{
  "qk_norm": true,
  "init_std_o": 0.00809,
  "init_std_down": 0.00809,
  "lr": 0.00252,
  "weight_decay": 0.069,
  "decay_fraction": 0.813,
  "batch_tokens": 32768
}
Each number is 500 + 40 x the weight over its row's rms, rounded and kept within 0 to 999. Layers, rows and columns count from 0. Numbers have three digits each. The size before them is the row's rms in percent of the matrix's.

# v: layer 8 attention value, 128x128, rms 0.108, rows 107-127, columns 0-63
# o: layer 8 attention output (transposed), 128x128, rms 0.112, rows 107-127, columns 0-63
# up: layer 8 MLP up, 384x128, rms 0.129, rows 0-25, columns 0-63
# down: layer 8 MLP down (transposed), 384x128, rms 0.127, rows 0-24, columns 0-63
v107 098:473576467485498494579534476484480448517461509488517430484452499560473554471513555447497480429458539439536532520491440497516528539508497473449519434535508480494516522562551583447496569488446490
o107 098:501541560488416475450532488530520515444453473527517503531580508464550532470510527538482576508524419601503519487512470528478458498524455492553510558499520517550535484463464466581465469419561550
v108 100:524517455481536504466569546461461505537480424528505517541429530563585502588536527501450499524550509511448495528541550531506506539452470570495527482513523488520516412517473454480522473557561486
o108 082:530458530538520552465487508555563532478477537512465481495523485483462514468444434460517427422526490513507460470532457550517475431502514474478469484537514509497540488534441494529460548535486427
v109 092:472468528464446488534534609392503505487497509509539508500420428501446471522478504481518494505505546463529506502442473436593479463496446436487453515513568521534471483531443510513490460548497524
o109 090:489556452504549452484459471552546478484478523503444522494578533525525462547507570477487466493409510489448580498465501552434551529543473544566548493506481494493541510460473512512547546457470449
v110 104:439483540491472563553484498502500536554519522492530586453533457490511439563545454455535471584470505527514432463465576484439407471504520409526502574461474506533517540518423469500506425468551526
o110 103:500487460470449481504529490533513487458464524432542481496472484489470442534495504580525536494489504412492540474514503508508520568476518550490504485550546457495565524443527487440432525506441547
v111 099:462478508485505511522493473476535546491469500447488522478487461456534502549481556524477519480551513495486487493452541475505526545514483495521505402455511522472513509567528449472473459520486504
o111 088:476495536562509450465514502484495505513488535504466516469466492501464500468501433492548484564551462446541565446463437508450428518573529526503480539430492544547501494488434550431553500440474542
v112 099:583527477497460500465472558486485467492555529514507483525517527473505537495477471549451514511431462588456564452512550541535442507531494511503523506445516540556541513503401434526515484449525445
o112 102:465420480545504514528522513428468486490503528558513465517518419531504473535522487485546504432529521486509398469468529516511467484487467548461468459511504531487494453591538531569478514581513513
v113 106:537471476508505496420489457583479475503420446440479519559485474530492477366523485501506532445545509508467555495519544475532533466521476474515504499538490487415509485460523493439481537469505448
o113 108:556553466478585521541487536445551509486503542507499560434507539480465514519488533552459464561470433468540488455462498532518501405507553435425555445440517490531463520534511440502501486484475561
v114 104:569463536597422507513500536506491463506451513479464444522541460524518466438464477493558473512486457504518549457557522564549574535488473415562532508484523445492484507534443516540494522473445454
o114 101:493556483439547501465448492518468524529480503478468505482471485517487451525605535456473495524523502440538521469455558508490488507501471522528470502575476521559388496471509460555564437572550550
v115 100:469456451509443455457481516407506532480439586456520452516400500517519504517553438514483521487530526515570547449546494463487456508473522489519501581504461529486497496539537513465486516480478510
o115 094:526533539493554509469488522573564520519483563492505508460562487516456569509476551446471518499465551502552531474472466466452513422520538477511484502435587521480498459413509464540489485417531551
v116 105:591612414540464477472507546511424541509461472482440461540443516490554552521526500503533467510494522500471532518460472428544447550523491523491473525486518517544485485488396503499481497464510514
o116 105:393509527485490477538436438530524447513500496570618538483570482469496480497510555523491533523534528519546444457418494497558542456514522501480530490540523478468518520513543497483511616570525439
v117 094:516435527465553468527505521483550539468477491515502524509533453516513518433462569461518530491465478514445547440482447475444434465581479533534484493522509533521501504475504478483509594539529510
o117 088:476571493509455499577500500508427454570460487505555430440531452555515556539491489531501552507471457465530506546540530488529486535449514529440545489418564534490555479515476514468438463432441527
v118 095:476491513509517471466455525470544475491483546420497513551487505417523499491526454549464522519546445580543484497593503576509473480482535544476551483500455501407539550478565423517523522483466460
o118 092:506427525439523550538515587494482550578557470483459486463524501566509525569493470449479515534476584486485524482444440451466448475520536469546474502456505569520430496510511514480460451460528539
v119 106:546475489508482458510512530465507503504509539493509423529475567516523495475498393477499524464448492510541535428514512561404464545439515474481516547452512497506550564453520548412526518466496413
o119 109:497496523456513558482509396501491502471502528579480499481516466542427538513499591514460469485502529495511427509508455477524548510541511528548436576526540512479528409515507435573555459545454521
v120 099:537512473501496537521540521544453571483512488517514490508512501511514512514611489534501419513440526491500452560504531402459474553506507468516494528478425498516538509532454392597488426469544527
o120 098:522521500552459465462509496473572463443534515456579504550468468473437457520451493527516554491548531422514475459525586489491540431473522492530501503502520493469483488536550498481512576532488473
v121 101:419587491444523468525537480524523433478472521455487484517578547512513522500529567501519543468471475497456448564542517521454479539490481484517502478512548446547523497542506520502498426572540497
o121 090:542430611493435462514504488515425542497531482503510511467495513446427517448497448484473511484504451534567516518497519469505514472536487517458510490458509517577471539536485482578441538439545501
v122 115:510452487551465428464519496501540483483507507474509481489518506523540491462458418493556503528474496455553547461440485540505523498482554468531543618519454581508441514474545513421503557490505415
o122 105:560549478524464504508470504511518508542553547499468527468450466464463456501552561499466505500473504471573480483576430447465539512500493564477504467481564415478568481496538466506528453501527575
v123 093:489493509489536452546531490552448602477419425500538533448478467509483543532482463462483471510527556546526590468486456420562480536539477493431455435551492405521435456485447511493471553501519460
o123 087:465558499562399502513477455512563443534493542492495527441479554459545548500499536491514577556494486525441491530509483581460460477474451527501554510435540535448546512499462546472552496533452530
v124 106:580464555529505512562516477561525554532511470491521545458599513517489508501487551530467486530474523503468501510445485529500543500508545432521593464475503482486490536498519529502504498511527497
o124 114:484509416473549523495515505484453510458484575428468520522473511425471449438506444482522533540570427463498557508519452509507447566503498603455452492522477523546471516520483461478520499513493605
v125 097:530491480523512478505576479502496493461522471509481411487553568561518580505489525488482501468457475475446490537527506523406511570528513590431526473498482535527484525466547526433494548452549487
o125 094:515507518535475524529489500450489475479518500552560426513438454481445589386440508497533514466564480566507464507583524467534494486453483531487495483496595502513507455562502506564485522537473444
v126 113:473489479507475463511521511588478514449510491485439552510501510497453510528445522505451521500451498577548525580485528445510498495515486540586570543558567539556529526496523466448484445498535581
o126 132:490471449542504472499429494496533528511495489482562491533510449451516512510511473485489519503533541524460494515500486439543486546577517542438447466439458538511462489573488533582468513497526455
v127 096:474556479492485488507517496476522445509504510495515479455562573474503562579438530512511555498501464375465433452449555520549468486480503493403532528450580482551495524565520496536488428590453491
o127 094:469455519538451464532459464533425533424532509544446530527494466521501471401538474499446426482528547578535570522472465486441539532513470528535512508560488462550468513471443527512544536483536504
up0 064:467483483497431525514528516432497453516498387491567535502543504509497534505598500570513488594465452473529543507480521481467570550558493517561558480478471524476487584486537507456476514467471501
down0 057:534494520474568492524544481558550535435499617506421489481462478500489496500426501366526450438476501538470510519498478533495447509427516491476472534517498465500527465493453471547494467475533479
up1 098:530476494582535472462543511529524510515493538557520563523509474455497517423473503436526559535473459532509547565501484467460537415399459469549466479466447481401565536552483439451526521480472458
down1 096:488509471434417486551519563522550537473475460447477523497421545510526474519555516526489461497523559456528505518423474494496502532574479559458530565524473491465509478448549457551520453495522499
up2 109:467446554501469546434541475472568490456499520564528502413502503503505478457544542455499522533523514447540441450505526446501543427491553475562458453486520403405570507446514486523576532544495548
down2 107:543565469420484514488402456551460492535508514419448452509460532511503499537466509519522498475480523498500518448493533519568477546480527519472437534547498582453487457551443493473536501488511492
up3 095:427526472567479532510510536546581521440498516446500475458580482511513507530480480510498524499500517523486503493518442499538548399512537483517561529538523457487508466495476506553503572473510522
down3 099:529487542492497527527480455476498588506458591474485546541437485491511522443542502512506415525542454485516514454547470554511407572453486463576495501480505480559526476572462461512491504497576491
up4 108:524489511449492517458590506457522578594440399458520472426447474534437490501550462506476491432472486439457451507511486555477556455487478511513478517572529486485511560477511476522512467472560527
down4 107:507554544534541507607498561484520453512555584471534573459522549475501478446499512439458502574473532476436456563479496511521481508515466497501545496432510477536447477521450503496488516437419555
up5 089:491471552525437493479484511545533580424537559528486436517532473512513529595457525495482496441563528499474518498545559503441530515500517575568468527517516463487576474440484435491493506513548496
down5 084:489503517506529496469512451457560455611548526450512516496541544494485483417601516505588496528446421549516527449431448551529510524481487436447487451473468514470458471481503559508513532441462506
up6 099:469489519498452474408508449547475479496485505564549434517523535516498586494502467482496546484505455583524431514512530495496478463505537435593509434487500480498591452513515507562436516500541410
down6 104:493483404534524558526482503557499503516536494487496611541541474409551573542504495514503556500560492558515459530519438562515444489544441535509467496467502474527493525480468483501520427488482517
up7 113:427456533505479527549532468517526566519520505544532521433476531513512546506491526460566420532539439521530440485465504480497471455520478447536527517553471525481455481447465383489480527501514447
down7 125:564550498518538492503508462574493448436489488570496427516485562546529551444473490460443601510521505548512549510561471494468554465560471522441520425516539548494451401446504562488592455489501480
up8 103:426447532495472525542583543471482587506457510566508534434481547571456545520493447476429507474458434523523440457507520457517496494429607516514473502499515520497547476481493441524477506514509510
down8 103:591524480495486480559525473530523436481495480475443467433449500434509547491483541507500497563542475492481507484445477521444518511533504489514607476506507420516455542551523542510519524511492431
up9 096:465550518531510558534485597511474478493532500463417505472489488531512486436463514503504525473500533528488450487426451470518527440468473517519547492523552482496487564499481448572526503528504460
down9 090:537483463497459490437509431443567519535506483534569489523523531510476526580500462491503455544503486501491554488609511557470493565540488487483478487441457501518455441531529520449499505480454556
up10 096:432518496536540476491480419531562486536543499471542478547553559469426553497579481488506429535536527470534501495515488562512474523483506452487517437486513461565472514477495470440610487475438489
down10 092:592449490437475473499481548500432527529512491495497452514401492484466500502434469557468490506486558525486463560537508454456533502509536575584497529484515585508520495534451475577441502545583522
up11 091:439440497591451534536447551472602492519512487454516515486481550449524510520520491507518480525489584545504481529528477429496382448514466525482474523532503513432547466490515567492552613471528450
down11 102:554569498463507455476543518481433519516406454506536466461485465603520526446518521514464521499505410492489506456524500557491595575478522480465540452458564456513422543557535414473480511474481509
up12 103:529508540487481544501614529479555476403445431592491524486503458498417500466502516473482485487492574521470510461435474450506470472536462536499544599493521488436457553487554532480517567500496500
down12 097:455509411525508555501479598569483518530505515484477500545423539447556519484568507486407468487507536503498461506471516527548548481427442463458495414456460546492534451586443505480480475463510509
up13 079:486524473522456494563521521504498494517453470425532458516469516525522531523541483447600493533485391456462505514510581568551557493424525468487516438449490418509590506521506553401426446484525473
down13 081:528546484532493459444541540519591506463546524523441551404467475471520474511488462546443476495485586468509558500451507484499482491524455521473543526485510562439475516443469491477543538457458513
up14 101:525491500498519523487546557539566502503430417512505475521535499454454587511469499567537544489489520570444461558507491473480513471535485425508522491504528486418512567516513553554534461470430471
down14 096:514457514449463506505503503432481457475563510520506509531486531527504424479527517427542438489497483512550517482470515522573552520442505481467491465501564504574493538461503437441448515491514540
up15 112:514495489522450615461528525486494578489511514547521524436517534576449519444457521489442514440482419594596486509525512462504527454445551477567456403508463543480483484474523523485480479450512508
down15 112:561590490506549455522481493527508460517512517464449500544488495523488520509580485477527490467518525496515467581465547591467534500553495512530470556516471453397534465466577488480482443616597492
up16 084:504506473479465464528472469487491534517536531533504481504405505542493484463451439458523445529502531486570470580477498417436505507464507504568529560466470476534477541474455406543521465485572489
down16 083:443446550538543549506497534489533491536474467453519510493573522448518503556488516493499505468437451534460463408556510503605503425589474478534456475529524549468514469491488573461457526548551499
up17 093:503502490509434504472548493557565466404480506535480504543549541488533515485526395501509492560501594583557452549556450510399504498464554471555517481484472421426526478488464506524487533524504527
down17 085:491485543548549449538428488501423488546574514474502539518512501461453457521448590495511475467469428493492493455501488486506561477493522504471491535480464523566475522550473520538398465484464473
up18 107:557472514523465527463539548518560549448467489506461483472501485577433531478513512542516472526589527439506509492490558507563525449482522464505463454470516436468501444563462553485531502516547592
down18 108:488451506464493508523487420456498467570561504470474512513529447477500507525607508508462537467459505528483468559455442453500488521559485502474517495473493500590566490442466455446453513532515494
up19 093:491475456469455502478469528517575579504605518535490521457515501504488546561577445487527458511570605567426506518491528474499456450513450511491459478451466496482476458481544504503518528519462471
down19 098:505542550533526505476537471436472518492387474462533513492458508522485461496374539523447532491467496423571551536523489533503536512488567470530538531522489453550541561534482486514484498476580478
up20 103:494417517647462508538542493506578532489601541483495426511471501541494493516538430522489435400513536502523472482519507517533579531460452493468477453544499460454531531511527521451536457539495479
down20 099:502555475403510475546441451523510460469393542547499452560567529501589530502427480494461506465463416506562554484472494492466503499585476553483467482474495540461462563464537480486496532483488477
up21 104:424491527433483449458526513493526524525495483568484450525544486502513463525566449451432498532529452545550510544501510467572533548515443530562548508486479466430558451545571447504567577522539491
down21 105:510518487550474463507503468504472499443490502461519511489474500556525510486534467513581446493468505507524585509475576439504521478502493466519449532535474576486494529437446533592508512530491494
up22 102:551522529505476458487574551467565442443473521496455496513514491457557544560480423592483492542433496512470425504512501515436486501452440468551544558418458506464521617496477520451513418462520493
down22 103:413464550550491502447491503472507497512565512493522462461481544511463428470474546521466491446440486472579499535497545399510553507495521594500494561560492515517448510482485501488473566493494491
up23 112:451537483495523495411507478502465496434534490544494434511490507503448496516493487437439554475499525574505521507502464473482500498399453537497417502421453482502469526496544493502461482507503534
down23 121:512425566519424502563472493553539501606478470483552424460524500475479502486509523412549478543516532519530500532470522521489448532475476488471581546585481517505478534486493509467521527432542473
up24 108:533493508516476519508522524515529506497496451457442544459494542534513498554554521428451491514417567485441493580482478512464462553457472531482548535497472480473509485483553575451580544440510465
down24 115:479486521503514496584534462532521459507444528520501455528532490530531487474494535507517545439510452544521517470510438542573440490552632531550486504535489465515538525520426470534456534461506514
up25 103:446462598486527510545502520487504502542470506500534479492514449519400501412518473522526467460488524534465456449455528544480539363504559464551462486508498491456512483459488460500459498493519480